{"n_layer": 9, "positions": "rope", "rope_fraction": 1.0, "qk_norm": false, "attn_scale": 0.177, "bias": "none", "tie_embeddings": false, "parallel_block": true, "init_std_o": 0.0479, "init_std_up": 0.0479, "lr_mult_qkv": 0.5, "schedule": "wsd", "z_loss": 0.0001, "dataset": "wikipedia_en"}
Each number is 128 + 32 x the weight over its row's rms, rounded and kept within 0 to 255. Layers, rows and columns count from 0. Numbers have three digits each. The size before them is the row's rms in percent of the matrix's.

# layer 6 MLP down (transposed), 512x128, rms 0.0682, rows 113-149, columns 0-127
091:067181104147087147101129109165140193119106146085107131093087145184151127137156103115095157153146163174117110160136066135114177118081167107157144106091124111140100139115186172135091179124122216132156151084087138090165060095085118153132145098127154153105088115075129105123118143174084118117101116089070155169182152203082118115088070153161126164163113144166145117112129114128113131086153
102:171066136181084103154102126132069147093104131113143122150139161174061167098069129127100130115101145121195158074141114101093098158097151120096152084183143084138144135103128129157152147109082105070159115140077158155087074109102094144115086097152132084160156185113119146159164118193110178139138128142085118121138137098125150142130153093153107134183047104130102202159191105151108147116155
098:116139123082125124120154171065139116108118097063206088108162101166166090121155092099123152147152101096151174119110126099143185083177102109116147146144127118181173100078121132116087128196119124084068173120250110133144159152143113145139086123104170135137115100095141087168095118134150158159153142119118114113139152156109164154131095049111166122165123174139117165101083119156096188150123
107:131130193158176150046100119103126181175142132147201130113181117128073142156133105127069116179119108178132145098166087143111111090097148112084160099151065149113168150075146110113118163077111151174111120074169155145111140115125098126114076169134157121164105128092152177111072142129124112106137168128144131165142171107148130111164090155119138052129102186146121096154142069076119094065144
098:154108096148075183128101069127194044082120150097123115130169139130161105161062145189126138127121134094098134136146137177124150093083122150180145118133118123103069198090185089093147146143121116107138150126141132122096118088135142134085125138163113098144100174204154098192191105130137070135101089083130201147102176096130091133119122077183131200130125144137127128114130155147133148115157
093:157201093144146213161120113152170180105057115114091154074156153137112097154098162159046149153158128113149138104149113153137129160150143136159171096178130103123083170131144125094163132179090129122151098154088114192137102138114088126151150087096121135100083178053131114144170121092112128126128112143185050125099128185118100072110099067140103099112142131094130101175144104139109164122100
110:124122146132098075091100119118209096094156138171075088119172140173165103056139115086111112190132107150097184120070112087131178146110207121046184145185191141121144124115175150133109106126123140131108151123131150112074147145064171122152120138164060189129104082117131089080131108146102123124137105103119125166171152148155156150128135174138162145158126112105105163095119183117151116140112
097:091114149182161088159128151150093172108145106111142151140086081133132128113098152054104085079191118125163133135128108137133128127108141080137080124178120125159139096103145159088125133125101122135148131147057116097141169153079124106112077120148100093186087129189134078107127144146125165109100141110156176100131221166111154134106142157150127104104125097116124117130169162228015167145108
109:112114164085148143103158105155091094120096123182087115072074172115147141140113152139185169106149127134159129080115103164125125139107180171092191118135123113140106084198058122123157078121153129176106147109100134136144101133130107183162105149119086081106127138122184126078147142107169103107204154160143123214084105065166150081073151100138135140099129121126174069121106156121183119159143
102:095118102152161106147127108139151107191127222106074108126147123159236112104155137192124142097162068115111142126131129174122075110160118143154126120180078120178105164144101124133079140101154122130058095090144144121082138112139158140135118131075136106112047147155126142090158093153115156161167144125146172109186139128151127083150139119115077124187159126040134173098113120159154109110131
095:149184178105137169131124160175094158163127103127092099113108218128061137101149118116128146079153149145090116175126165120090092171136088107129151074089182137100137118102147162090063071090118113189101157120074147177198072165121113145141139101109108165145125121084176097126113080122141166095147123157127083128133165138086130100153119170156113140140171100113102169128154100089075161105174
119:150110166103187136151107127067109175177105153147145107065098109118170152136200143107159160147109115068075117166159158119151116129110142118134140145130092125137059183137112057063098124112126126164117093162179124108075206098155113116110120145181156169107141160118190158139120151158105188192162159096125087128091117097120098095112119132061097162102121104182134126095106102129099110113106
101:136136136074135073156063182108116106100163125097106147146062130105155076140141090187148123101136140108159173138118211120128076123160166149138100156100174161166141147175098106116144134092107143096157197147148082125104152100126165155098135139099133115178083121162155161103095156126096121127122050081123081124122144142149090125108067106142155171141167122129158205099152164124063177152091
095:157102159098108179140193158127140165115112123112107163084094160125098122157101105131111164078168113173143112084095107142074114033152136162083108078141159154115119092104167155163136133106095113074088168213135138093190134107112110144076033141121157142164151139111145071154134125148153078068152174111123095143176126128111126173159142101142155166149157114096101156143144080114128143155145
087:124166110103142123139123184134206117125158152068140145136083120097190123146191195105144113058103114124161156152133172174159124112141126113191121157082121110118119123139121187095147144151078157118128121111105149164057154133099121122108136131119132121110082152058070103122066135159062092133098091129133081144123146181125129137113069121145125208118136176107084166093154100179156138120079
094:125151141171084155135106114062085103173094087090161119088194167138074136166050117153188173174154173093096150187104132176129138140125131106104118083073138112175107149127119066157155097151159170071129164172169132133168103096083115084150161093167135106127124153138136122067140165125161112094117151109136137136074156096161126109128183125136074130126163088072129109110106124163150100113155
104:176109135170127134147143162121144127038130096122112132130115153135165088058143144117165092102213195123169132158117164063165094162136122039124089171117153148104104096132157152115219100114113081137095128150070147154097156172100113116178114117169119106188104121114181084099144133159107159135124120102142082121135161131097143112105146161137165159110129078088089126087141159091103127160125
082:162155095144115149155128139099118183115173064103130123159135143142115113155073138130172171160146162131086133133158125144123160068128129114101135143075098125133115130137128115092186107158130094158131153095255090159126146150112159111210150041131120169124122152102095053068106168117133103113103111174116152159130117136131136115143126130138136137156106064102097156099117147135095165058132
102:142163110088133149127151191108058151136109135155123113136117093177132190111123102149146118109167179194084108108145138081129173150164142098109125142118133176089138125117063094067110162113145157203152142144200154074090117122167120159155115089127168127110140041132122101104112106112173115100173095107112189133171161137096091114077137138111095102081163074104093162177101115155091148136147
104:126143135133073125179130095153190102084149147152133102097166085133174105121194163125169117095105161097161150080122155181104103156104107114121087114124154155139144120086168128164157105149122149146135101135112123186134127137129104200173187116165118114099128111121138072084136134116097189113067161101145072095150153205151143060131105168115146149120097142082118072164158085156058120137064
090:132109138111112155173170132104085149041119111093180125178200155114145117138122095139147144130121149118073072073073079148123150088089116132105160095105132095165136132130100132147125155115117145128193115119080090105188166051155095176133113100136135084098151218105091167129137111167145116174149200115114144153114095111124159127206132153127123124106152064102091135162129111171125132161142
107:168195155109133165127085122172159048130122140047137107195167186144075099112125136117134165130115140173127198113122149121146123131139143098081089045167137161132111116074067120112165120131138141170099138089134117126099088127098113132157124135142116160132114191166095074104107109130138104171116120203111111087126107178143110090124183112181156132127068121143107125153161150134066109168101
081:116117131161126115051136120086140152145152152142190136070134098142220094144109180173079100104190117122166153111126172087102128106183084088113106122135080106140142068088156112097164132140114169154153086112115118123154120118120179109176103095114131106141136088138110137124120111102178065139159113140112145118224124132152122114109116174153183080117117145171104165152131159051178076130146
091:100144137152088174121156087142155147139112111111110145103154111130136091129088145111161110101116157158140109134138076151114113088160102149109159108146110131144112072143127137181133156123148101072139149115000149161152142139131143140091153142154160137181103121145160103125170117102156053052107123108077140161134098132119176091147117143160122183131164137129049146110107082104112143185148
115:107128138118070144142177195119097155148108142125104154128160068132091145145148175094081138182205165090156077072078167139073132169116170090171133090095105143126175089160087135163133113136169104136154150151123091111101151093123145152109100156153169150067116077122150137148117127098144152103097082173112129168118140138138196071137196160156081075131116131153126113131102168080088097103126
111:142062135160128147094106138125103137097134077174117062168141123165112121139122134164137094091156156134094069084145086069158103070112169072138154169077124056131138094141161163155122140197125133108128088133104131129110154143174160153183165127132083109149104171136137164082134112176095108143104097176129108090119142118183070155162147201156102175129162085109169152124179069126121109101129
098:119102162122176145099143126137098111195118167173080169140124154056077138121119216152082127100151052086130147102151144149124110108162122074124104129113142112107149115190147085113113153133161112150183129137149137117149126129144130225148126095098145113118159121133097112185157121098167089076119120142150134139172149133152149061124102067134049072172151146117085124092135114160129185149084
116:133103100141083105100124105104224137092139102136144113121098095172167121113180133113122093142000089158099117140085141097112117081159109135108207129124140141110161147078131167134111131167119137142087129094124159192109080109094137121117079126142143185148159161117115131084104088175133177144167167069125112128133157173147168119104075144108163119146088142168118139121165101113123097153131
113:132087105158159129127157107108092175191178144155097112168031109143094138063142084113113158139153089122161173184187156128117173128092132156171122134138130103132109154092115091104126107094163091178131075151055123146139128157158091107117175186097099124124166103147105114065162129072094107140132101136123153118090086185084107125094154143174147130149117097159103146129057137128126118097189
114:198192215093110123120121057110086079133174086170117087155137110122136098090091172127102105099124167138140154144141154130153123146157103128128104104047149142153154133148117103125138188162152088151210162131119124180056148092104145130178107107163159179143104121117106071166133119118093124122150094097111120110138127192141092123056099148161143075138081149103156108080136134135130157133164
100:131123106064134106097124076138133114201122118152155121128145149202130150144148129151188144165104075152157092135137158203070148075080062154073090162173109114159151098091145114103130149146063152212170180118146093119133117152133112112122102171102148155073141140090167057103113096138131113116083155110152125103131115074116132118174153097155167166120141153132150113108081100149129111160080
109:126128154152073061098146180089190131168097060164119128147100139164175132092137115133121147150114107196141097128156119155066147178137170170111103098088101141129114123147056141069085143128112084127109130084051121159116077145134139163093123119156099090120130173175141120123153135130125159132061147090163129139107199136136141122157172124112156175177120120100076090095140144186100121080168
090:183131106152112158183089135142128066156106109115135173070064118175128063194069135116075125138125160132168122139138105139151119234159123151097114105120136100146142120144156123116117175174125123112100134167149112112063125125136099122165082129117057090089148133123088173138152159095155105089107186161140130131153100115102130090156085153135194169095139187102154142058134134124158094155104
110:107168127123147102161151111122132096172160130175158104123142135120095144127171122099106113099097121124130094143159181052111076110124118142147109132131164126154142132134082109217117127143160189102103081178131154086108071080122155146098167095143077138057150130141099122075166100124110148104163122117164126103200198101093154136149107077119191133160147123121164080157095197162088114195139
100:109137124097117124138114150058100099123119136091128087128069082110096178151137127113156098173036078079139142134134105141110107148100113143181252170164097127156153101149146093152118121159143115138096119144147136163128105075168155104114141154184097135089111067170099145193088086170144164136150213128097154131126134124171113074133083121130099129111146153145114127119139201142126106128108
100:079156105108184118105096149130039092162123123158114098127133105120136115107097110161085122145182113115144156156165094063108108129130155156166122176156093150146091138140144124094094105129162144134070177127241166116166102133102113117117163140130135111155169133126129118106173102110124115222162110128092146110103133085160082121160226132094139126116161114116108194090132054127101150104137
106:098091114116155164118122089142141090139114128092094131106114116124113136085117133161181149185124106151115204066156142190085181077140118112132158136112096105102131117129121132050069188131142063145207128185149080123147155124092084151171120126134110123094174172128102088090174107162119154107158156169124178144118128077208130096126142170164106095144137118149077149112127128140173110117069
# layer 6 MLP gate, 512x128, rms 0.0709, rows 114-149, columns 0-127
100:097125147160129127063197090105101162108157208118097127088099119144087128152081142158146112189197143080164165122104098148141125085086124169154119095137078099161123111145112054154140154116126068148056120147145117072094137089128111143153164137124169159209155137082061130121162113118151078160132098105121122146129136163145137103089126099126062134142117073107122096159101157150148107089161
095:075098110153158067140122145095148106120097124191095129110148109119133111139107143153126118123127164150109102179186168084167092104106122117127073137173176120098069123130148175117147088088125127105097105147096150161161153169124113050134145120148148154125143072158107110134184230136103074132115164136142145149085143061094183153081119156146157117167144116055174122135154156184153142065123
103:089082171149179063048116131112083171136144157131119087093140135086108089182087125135105109139210183163174152155153118156096116106157136138091156109157108117155154113100102116164138082114068102150117140129155133068133133146139088152147133086118104181174100171131074144087171211095100094122131164114142120173124147137074166116093101108154111131109118104139096133164114090153179077114084
104:095109118120112114126099135081160106156157118169114102148127114120105109172143138197106140060122116133172113114199115095147126087122097099072115069131160127061165168147115111146185127119082100145160114200128140116097156141186128089123165084086096147114142152116110095116100164111113036192075114098161172165134147155119168112057152093106066113142116139141156129178083171121154158103111
097:128099151109096114093110150163127133152134157125143081074137109120113137146083053161120050112116126180074111103098163103100105094088149120097147158123128163117149156146109198164142159104132133139105120144103144128138105116113150058137142144131097110142178147159107142146145179171085109140121084157105146147174102132139120160134086019136156097155092062141147145125119231107190063111174
107:143046112122179162132134137109157174176139138148068111144132135117105116130105125119082127139189106085119093150130134093153139088143075080088131100158111159145110081136156100161134123111109124173147118183123112067080098111112089159243172103135127168116148144118088157075185128103116114143093114138140093155119174166148129103103162075158076088106113116181159094167104077194153136125157
094:166106131179132110065134180119113118165148106077135110092091159067135130167188145108141083123139156186106172093147133048078121106165087105120111092121116115186137110131120078186171133140091116178078184125105197102140170156163094157135157144091098153180107087100116123131141185113122094120126143080181125152179167165092123183146162098146159095149121103134164122160128098159113152116137
111:084090149120158127093135157058086139156073120076121063096142155141182121146112126085087138129144180116100122123200107102110157099131127123128157075132175126142127090103127156114174202180056120126146102112137159109120133114094102193141140137069109172159120138129132146122156147145139122158113064133145156118139175115150135093075103143156155124184089134114104070157170179194162142106051
102:091042126120122116071106190118141120105135148117121102148141093116116088158138146119106105102137180122207130132105162070158111107134119102097127137181199126102157128135154222143186089141065077164069120173197113167102126128124139122177114131123128184122191148102103124103076187141091116128077123124156101102116163151161163140137130093139156087103140147125111091127096064146149116124100
101:094146131182105079147112137100100088162123142080121047078136112116178115172115170087115131089167112162150173109144115110162158101102139117103067147140169099120164104090127110123149130157150149153102108141105112124061171124092138165176115092099180155096135141118155111130096152151109110144132094074174194131107159136108161128146170124019209076127111141125163152103099134168133152114059
110:079125157105179102104086131082119101137200146121063069061184125072146083115103131173058077150157112113123126129168142151117130098132125116144124121209110167105126111156129160144115139102101151107085083142178150143088156159097098152130144133071115168160147097165101137135170171106060035166073108156154173110126113097146106095103185123124140107152149145150120134161130097113122117110166
102:092123207149112144075098145126101151164087170113126067107199100107107090141128122103099157141138182120152103108091159136128140089163141122127114168165219139187136165100115145170136112159152141090178140143155119118135131074150112126132167091031156140158148138104104128088084139138152101126074044119146126086109135123111131202114152116130137158150113105124196112173091139171100104080136
099:058111137086134110096100162155132099150134149156131137140174105112116117072099154087103144143153147153155112127125097098133087096148105155065073128178135096142141093107166137167114135117103057108178139091125163140123209126080156207171127092111185142147104135156110121136114186159169161200115133102132114148140138120077078104143174071124192136174101107115120084103084178116149073161121
092:052153171081124067128169127119122130147117093162102152129131115113138143129116097093101084143148175149198168109118123109116063127133144110110067131143124103098127168152141110170172089110150147151093127132154222088170137131125118155125129120154084156187081144163155086152056165119138067168176139107070115163092184153123097136129181061146149100170111105097070117126145163137107108111163
100:164129202128096098156141066141101165136134179142091142147208120161119127155084133134159144103146151121100087125123106105092120094108120109107087136094182189084168127105119124164219099163093137130154145153140119111133119118158111158151152129117107147096091076109169116103185112133139103172121092100127142141112081157121156131141146145065085085177167094114098088100038146157168111124038
107:094113134190175093109144180127099151125141114062135124089137116103108075129119133133090117104127142163135149063150194102131151087199132106122148116162195086182145074108076148150193126126077143135110184142139092109075143160168114171126112102121105131136105124131168164169136129177134110179158113071167087092142116141114103131080170092176110035135132124151080135099127081145131146112092
077:180122165108133124153115129157130203109145099138111101150129136104158117056166138159193153157161182151125140164115129157104160151160191099121112086065057067127124141099127105114155122124140127186101126106076087141113166183174108129080119145128190146102125133107156126128102134156098124215144162181129135087103123115075156128127158170111120082127130138064080150092102159125115095193074
104:155063111138141090105170118117121117181058175101097151155103113150158123194109156118112154135162219073137169144169140165134140096136124168094119078143090077151160141117171118138130044149095100100129156208138145121139141095117105121110117100088123130166145124126108152137204168101118124114081099144159110159078151098134133061167093121135117116169142125115105074089126129125185159129057
104:104135143092186135122094124130064191137071137104098142114169090138118069071117100106092175108161127171123161159170094135150128101133084117149160134136148130177114134132142113138168161130135157147110101131150164134101122107168031072152194090111136142114158120094089142156087165131134084161090052154179102122158152176076126117102145141088102153140080141086107177106148120191129093108068
094:114073143136128125108073130179121095137187130078092164138126144102101148186097126143080137160127152059177109184117123137125102125206122164138119077135087089142085081101107160097128095113124095124120122155121132103101106182157130172100154085128105147154113169148123123142215128123107118170172065161164183137182128167127144129096141059130118150129104160093115084078153131057169096148169
097:040071156164117114135152120153085166174121137141129155095119113102139113188065089088115112127162149154137156135129152131155156083159085137130180118179103095156132175149165146160154146137114122104108064084136131183093175112150126115159134082129124151135093087095117090118161169164124071108041142160157176166115128153128095144123111142121106090110128117106196116102097149100124166070034
082:179076161165140090084103123048135108133141140108123078112137096140147081107132127205119129151119072130172121135177120166134121144121122122132123133110168111152103127114237144131176164150082163169152099151128179136124171112127119104098062115099151106111150136214088173139128140177109140170140102106136035126115113125107103096123082112118060140160097141123119136101104149071170162085119
088:153089135091161112115117159124155111137136106143148119116156129150075095123128182098132073145166186161146150119130141019096135094126089133160080147159170124112128157136121110097169136169146118150117088168113120066076146160101123160147121083142121119098132112083126125142087145120097157111108111170199143121082111136104098094156220130117137097096124120013137147135128158188203110084134
111:141109137127073081064165134159094121131123167121099149146151103127098176129102196114063148080158128115134132058143165053124120137119082099070108053167221139131135127101086105152171136128129117115127133133113165122149157108126106147128109137146167185105151092150145109122143161118077130115122098158157200155151101145115110120108131127170148065150122104104167121150116098183237138112101
104:090097137073133110106143159105117113135176197168063120161143129069149111118107186117104090082102140152089135167124167073110159102132118130139129106161141177161176105142126169138171090088140113149128121084126126097145154134154141118211146118068107216133142074142108173151131156128094066115147094137146119174199094148115183132138087092086110143168082089072135130144180164141114140109123
104:123116123144126151161119087157085068123146133143084127106133086149131125153117141125073152074109149117140172139230168129066128103172095102114137127093133046148161128139152101156183148123138137098147125167110092139087118124137122080173139102050102161098112129128101101137163124151111115119114047175155168212152172149054183144127146142160119124156128150099149098121127062139174081151109
113:144083125166115069086093105172107115160158152101116079099147042136127149117082115101011101116149177154136117149184110088120080072155115151100138114168137139176099106133109131160133124164084094122150111176169108109092144159148122138106125074116149133146112106104114140141135170162118101201091106170150204136187199168122129120079156098119117094157070116131141098139137136115126131097145
111:123070148114128121080133116161132127104159122130087121098131146016164078113101097114112164136177158143192112148115175135132111083052149141143156084160149119098143168119147158119145120156107107163120115160113173130125199132147085107173196124085129109108152061108069077152105138168120069130094118075181173113101171139093162111102091114152088143148159092064136125124131141156167138130155
109:095105116205138100141169117156088097123088163084096092137162177111092126151087087125124153090171164145123135159166153138114156086134161124122081153174156143115105159117165150147092076118125131169133105112112148163135160178071086107169117130139065117120085138150101082129114137177158084147124091110208158150177105124068131099174178085092152146175137075064170119139057132140143136117089
101:084144137169101113088096184114087137109114164117104103141150141148185005155120114124154087118160184159135136137129181123144159114143113117113110090139157097133203141063155093126131098106143195105134128075122167184132113197154112126129121137106088137100150113171126124111145127147120081191140124102179085131119158127125162092102181116158146040131127128102160079108118105171141101068104
106:111107121079149056131133175117126115079132143172126102092155060070150108158081109062074159138151148139105131187124108059115152090094098195143145127128172130149160155100123131137143081145070150123133180167130156100097107188120082099193149088137068145168117098123077129127100182120140123130074082144169142107122163117146163146090139057178100147142109091115137100107111103133162155134123
093:083063153095106166074142090178160179138126139137111080141147062103100155061171126103127079151148107166119143066155152076142108132116116064099061163159126133114078160160121106140152057117119181140159141112156161146184162095123130175145149141108153146147142088099195109147166134134132091156109126151165173159098120104134098161125073085181149134153083086171141118134122131109089095090143
115:049113185153159136118146152030075153112148191119098091114148150131150116113067148189134128086146150116116140147140145127091163127129115101097114139156205129128091131159126061134132128107052110125167191115159171110098131119141166145178163102114108182183159115103067140100138126109139124108095103159172143151113165111113124105154142123119140140134117060142094109117128160148142119097021
099:104127212098130109136172092096085156095124116122101081077139102144103134128126191103137133087128123142118111078085163116093087120078162124072174129148173102130138130052125101173162071147090098130133116083162166099127124071178167145142142141120067174164148132093128122163141144145144107153097150083128116095192157134153105170102091122089158112111106107182093125171087185201165142152099
097:163120161083125063099137121128130085083124139093047105119134092100098097161132193148049094076155178191172119161190162171102129145182101106134077154116138099128143146123199132159151170142121137115109135067130082122138123117063091133167160146126092099123137145125071115104118160170150093090106123163152129144112146130083132135140105153175146120164164125130138066144055136163161170112118
110:126114184147128134114092136122143102133129153090129108114196115168059151103100166127128103128119118077126093149168121110098095125123093100084064132175194149130092076137127122166176107166088094164125112118145130099112149145132128100219156118101109146105129160050122090122093179144125117151122131173210105121151149166105149108175159104148110052181146087154143103130142135157134059064082
# layer 6 MLP up, 512x128, rms 0.07, rows 114-149, columns 0-127
098:188120105099199085152078125164154118172076081114180129169155106099181159103124137133105177078096122101082163167135139143122126101157138090100086188101157178057127169094122136083111094142087162153188148135118101159189127118093143097105073117131139118099150108179172099121134134118117185119138110104127130103100161145128117105175192133093165143182124203128115162093113109128104149123080
087:133132177082124138078115162127160180122144131129107147129147154073117156124136120094128090148164111085135122123077094126099119175150125136070174128079105136103158087152111089161085084120082121091157179089145109055167086117100113177110044068083097141160162118125097175124104104125114146130136141132096074154135202143153141132199097109154122110131136121187065169138149119132145156213133
148:084127101150182116122125161124110141148110093181178176165074163136149162176075078147128118137177125149169144141115089180125093150144128114098114156159117121116146104134085098118161117109112081139166166154132142100151138087069050156131181066153076129150119178088068135136134137066137133103083187101164070176099154128101156159058115161153150142085135130146084110161135068159126135147107
095:131133150134129146134139173114147101194080156173152163193078126158127090148143095162083133111117126123105150101179105101070103105121081110157097119216128133148158139141137203091156121172081131133156131156083146130067174202127147132090170088112123129178125105139159074166133173134152067172095116129119201119155139104153138103094174097130142081120132139168174149105122103074115097108091
091:105097206132154113144135139088171141105156127161122142147119100136113118141132080138120133120103130103111123116103141173131077102058179138077121151102078216140150178147094150173126152119102162172066113093124082134154145123154117073128123132153078121121167079181087125155135167196117107130127152151121174091129146066111149086134069106114141121144173183100196079095069128089131160091169
108:115193146113036117107231100144114101147140140116145133085162113148138153119189136083110157116108108121093133150128059193155136185092139168127115139109155141133111128118132121098155150149118136125169159118149134147117127092162158126121062092124134102137101107078139111156090147163111090126112137043089115080115101100173204171172083157129171163143087120100102198139152168078125119093111
099:144142131101088122138150098111141111155065148132135105147143097137071122112121110126120166132149143132114109171141171139111151130164143162200179149089114112100142128166216164138168126103179132153052104158124094078151067103148121106132197099106110107137170161118116198208162089119120107082105121158080090185119120096159151141093125170044108176157176147119114126120098125108140140114063
111:108131129115174178105132126193081116125099109095110164051136115124094160146168101216190102124160097156123124132147170152130136116111131135107134127129196157136075121136130088098165178132191122127145035115121157169083129124142127153124090182098184138110149099132164170130193118134124120128103106086069110145107103166125156148130106168128194150131123116111173139091124121073109075063089
104:133152156157174112207148081139125130159146110082144155175141128138118187125099111161179177124155115160125099109140144129118113103215063133124084099128083121147116137088097040143090136160135138096156132110035136118095121161147139125084118071137130123117054092153134181143151086124098089157141117137155152195118099070063120137109137153125138132135097120126108130137159209131136133116189
095:132130135149164110105080131181139135113181165100150119111153118096148088130160137162057107109091134135128149073122200142144095135121152115149132098164177173178094106184091128149160112071018044122078136112112151061111141075137135164124118135117195107132129110087141171171140087107076181121175096161138101103112112133120101168147121152130149122100185157135144165145100180131140146143126
112:120129139109121127105093117108116081163174186078079089087131099094153124114106147185053099120150141126127145157133175150089143125139130148157145139167119191091104100150150150142134173076109104113103077121173173138108113171081119135135145174069077124137134044194065125147172131094086064127090132179149164091086111119157135090111158138154180113164167141118138129137153067106114142113180
100:175150196138108172080171099130086153163131136081083145085191107185117195096133111154144095193168162185114080180104123140102177106095134145165087123153159180191147108082118142156127177153145135142145144085166148100126108129069120126112088116079086152140137118100158140155091091101120113109150090174087141135130135091109081159122117154121119184126151098078145120169119150059105111118159
093:151119164183113167148100091123165128144143159093166090157140126116138052108113186105120120167122090139163117110061076102161096109201121067129111151091108121165068171142072138124100098145188126152152140106162137133142144069143166137149124091154127136134140132106074160114049151115069129135104089096076138151107167168093140123104154048136123154126103124158146108140108195170153091181126
084:135141135158084174140178170098116103097127116195112091118096109131103192132129131128142097137146115081115140116116085146114115180087078202045137124138177118094117159160156080159111126133156150145074092108177191095165141079077165124125124119127126134151166151132111088136109119071109097134157118105078143113094177066153124126119142093126174153181105126064150153143117168184164209149122
097:113124051087118058154145171129115140130097143130086107133106159134103099126124158087070152087068103181116097124163140171161075131183134163137176148155162158147064091101133163095159159091086117104194127149129160096140105167208187099157120128135146170143116130124062157088155145123152132090110138135136178146168120134129124139130072108091151193175108133071132110128188146158124106092115
106:134175100125128170116104090106089114128118174149135115134134066134080173167132146239065142143170091101105140158121071177110143133090136141124131119137133109081137112156123124135083132150148188130120117109096066081169150059153131165114154120114120153088094090088104135155107090109129112140160151171115114100194099086163117185082133145148136138183145166181151199154138122210141131131130
072:058126144120118083100159134065114092134050166141157084073142073129146113104106133090105059120082087124174144149109122091133057146126143162129120131172134182147154124117092162140082170145084128115149088121167150096104104088085135145159121141123129155154154108155146178209151157135108152067086154087085101080138170108130094130128119099166114140107133154210134116184156149094150103142097
101:083132115143138100088102134183131095122160146137159179127107133128130133236116109140123112099143128094140126108072131135148080118179136160169091088174072133157179143092138100097108122118063118085134158133146080157152145146124137154087100036139120169145090170131159116139192172144151141105126112092132101173128102150132176144071187083110109138124188077079139073130142131062109159145112
106:144130144107117108152154094125126142125204089205087142165113097095118171127114078151199109128113081089176167104050187122142114116127129118064078131137095148100082127135110117086112104156120130113070112122118171140144137159093131163137108170193158177145068126148149164083154126165142101102133164160089161119103161093165130123140185127149114119181154066120191137130119147183105112109185
085:118094172117140078073116186115176053147152157122124124136134102115122113121175149149191069111083123127158148132149097138182154151186146139156096128120137095188130106112124150094157122105103112125106133122105149211041113184137090151128149103149149092135123171134171101141092128143112139151168066146161135081174158090106096141105113082174073149190100146163159133058137137114091160133171
099:151179122119119159076131154094151132118167121070109090125147108100095115087145165120142132070099116141141113125121095109096085153141161123088083121128161189134116063092102074155138112114143129164152152134144095063146047114058094167085135174138130125121182131158143144136083139063152143159173131118110087136166159145118150100128152107166110140177178106195079183194147139148111095171189
083:096172130161132109171091098173105117104161075191137155120089135137121169153103129124184192099084119146104136054139103109135159169078146160145092142156151173130111183173140193131160111105121103166112096099116115144098134114146094145151182151118115144086083116128107095116126124163131154126065174085168145132131091084197114092081118080122135180088131087109163093151158119163034156119143
082:099093123116141128130099137149144093085153102154126182091146120118104117111149193075098153106083197166129108128155105036122187138130145117136138118135202138155170156166116146100163125112109131131059066138149149117118114171133113140114104150138160099112123097122086176166132094146086160143168118157214144097109116091086081160179126060108108101118154119095109150137179143169204090087153
115:155152121154145195121077102125186101133149106118128169098116070159098103171154101084101120177113110143155112088081163113125112193152091133152157184106124122150125181182079158151140124172119140148150123096170097138110080126139122089097112103115067178090105116121115102179154098156147091090095154144129104049128133088180133164102114164145138143088180163155124114125131151114153203060064
107:159163155140128104106107131140123146139089140086132133090102121151120128134141065114125114178147146102225116098123120179130101150104118101090151153136102071045119149141110095150108155139124132134125201196136116137139126099088101127078113107172195045140116165089120080119100113137116180145099164145149147093063170130120115152090150138174135067106162152219106149151051102137129111143115
099:111137120086134130145134155138177139118161105161100113191135115135134086131156124219132157131134171127119123136071099178158140145072166127177103184093069159133053126164114144103137087190133081107123134132131169092125120129112101124130166078164153084127108186130191161132114114053174126129141140054132102147102115130140103085049135138107141154150108079065119138146131122129195103097172
121:095105100142102063113103139170131148191171154088119138144112101169110149067109126115073097146120126146165109140189106080141136123133107094117124144167104163177113140155107082119104078172104144099152138181167110135145131184125136136093158092103155129108100105100170113137083156136161143150144085187132218092177153195108139120085098121148123065188088115134163112118163201109101155066137
127:121145107143148160210107143092142168129108119138139134132144100194120147123166085170127114134122117101068142075140069078094146128187106148172135143086111161112128102147102130129137093059121158092157128109136050134139117148182116138113080159182126160116073190131168157063151116124101130139126125215110085162100068105164077107158184128090121135133063141143177124111121107120158080130104
114:165174124070111150117080110164165116117191119152173163091094092125082160121122161123115126105078173181109148100087142134127078116149146129161089170102145078115162091131195146075137179146096111118166175130174158108101068029130101150136173151090146132121163125130117122166136159149106149169074102078105141127136140111154070102134143088173125118091164163151120064112171138111135173139165
102:153128150151168124103160126123118124107109190170098106087163140154157103121144178159081106083141219124056153098147099179079108159172123125106091098127164132166097099081157186110142138045151123104133095117106166118116068136116169178105191161130084145126139077112149083131128132127133102150111146106145159211144135150107126134124148098178140116083153115147149083062063131176125135144127
114:101174100044138146157135149112120139153084173127126103155145081103133136086109125098077119104176116104085101161199106124131120138143086146103136145118138095131142093104174116120169093129071137133190187218142137059137105166175064118163124101097100135180076112107139133083132089114092137120132084136140114141127098171162130098127094130096163117072175126199138118100081169175150170133144
087:108116140136094162113150109150137127107181138070145085122155103104081171114129138040163124146161108144102141050129206128166143101115114062115045155143118152139086110156104110138090054152140146158155160111155141124137135131069109160146189136171145146130135103136146133124162121100181071089152153112141137180122138092145069222156059143139157132123138101171131077107107124130125097131155
115:188145167122134082191104149154139095085128128105162206079104087155123153164107166099129104134179060093127123095144103069155082139151092158165114177167130076087177144107148165157079101136177062140046141133129115159135101193140126089135121166126099107119122188179151132133087116111093108111154118107138061093124104180111171110109137111139122095135136172165136125091124122163136150119101
098:094152100121123101139151078097147177124117184157101129092106104132128112139129180117091188125130109159103136122117140119119132062101167114078186171082118094121148107085175171143157105138086075152159142097159071146105109056150140106135107093187083170196126090096142081135205111126172108136120138122110106121150129149125137128116139094090178105092100122180081157139063167207162153110127
094:074137104150079203146157092119136155157139155099170146135146167137162164067141101082175131127055082127069132133039126084106106126089100131103107099129172172086133169088080136158137119182129066149177132164141117094112143115181125157135173151138127169097087144098181144059117139138128140139117154140138173151177087148151103136146098162123102129031092141145120141097133148130108127108140
110:154137115125127106120090157196146093114153114100107118137175139089123136121094056140157127132095086143065132103105155141132141136110087113115100116094132135136176134148089140144143161121126171161159131096086122182144210141169158114147137117084150089114127056093087083169141139192139113147163172124224115089117116158161121110211204150118132114148158147122131079099176179077076129133105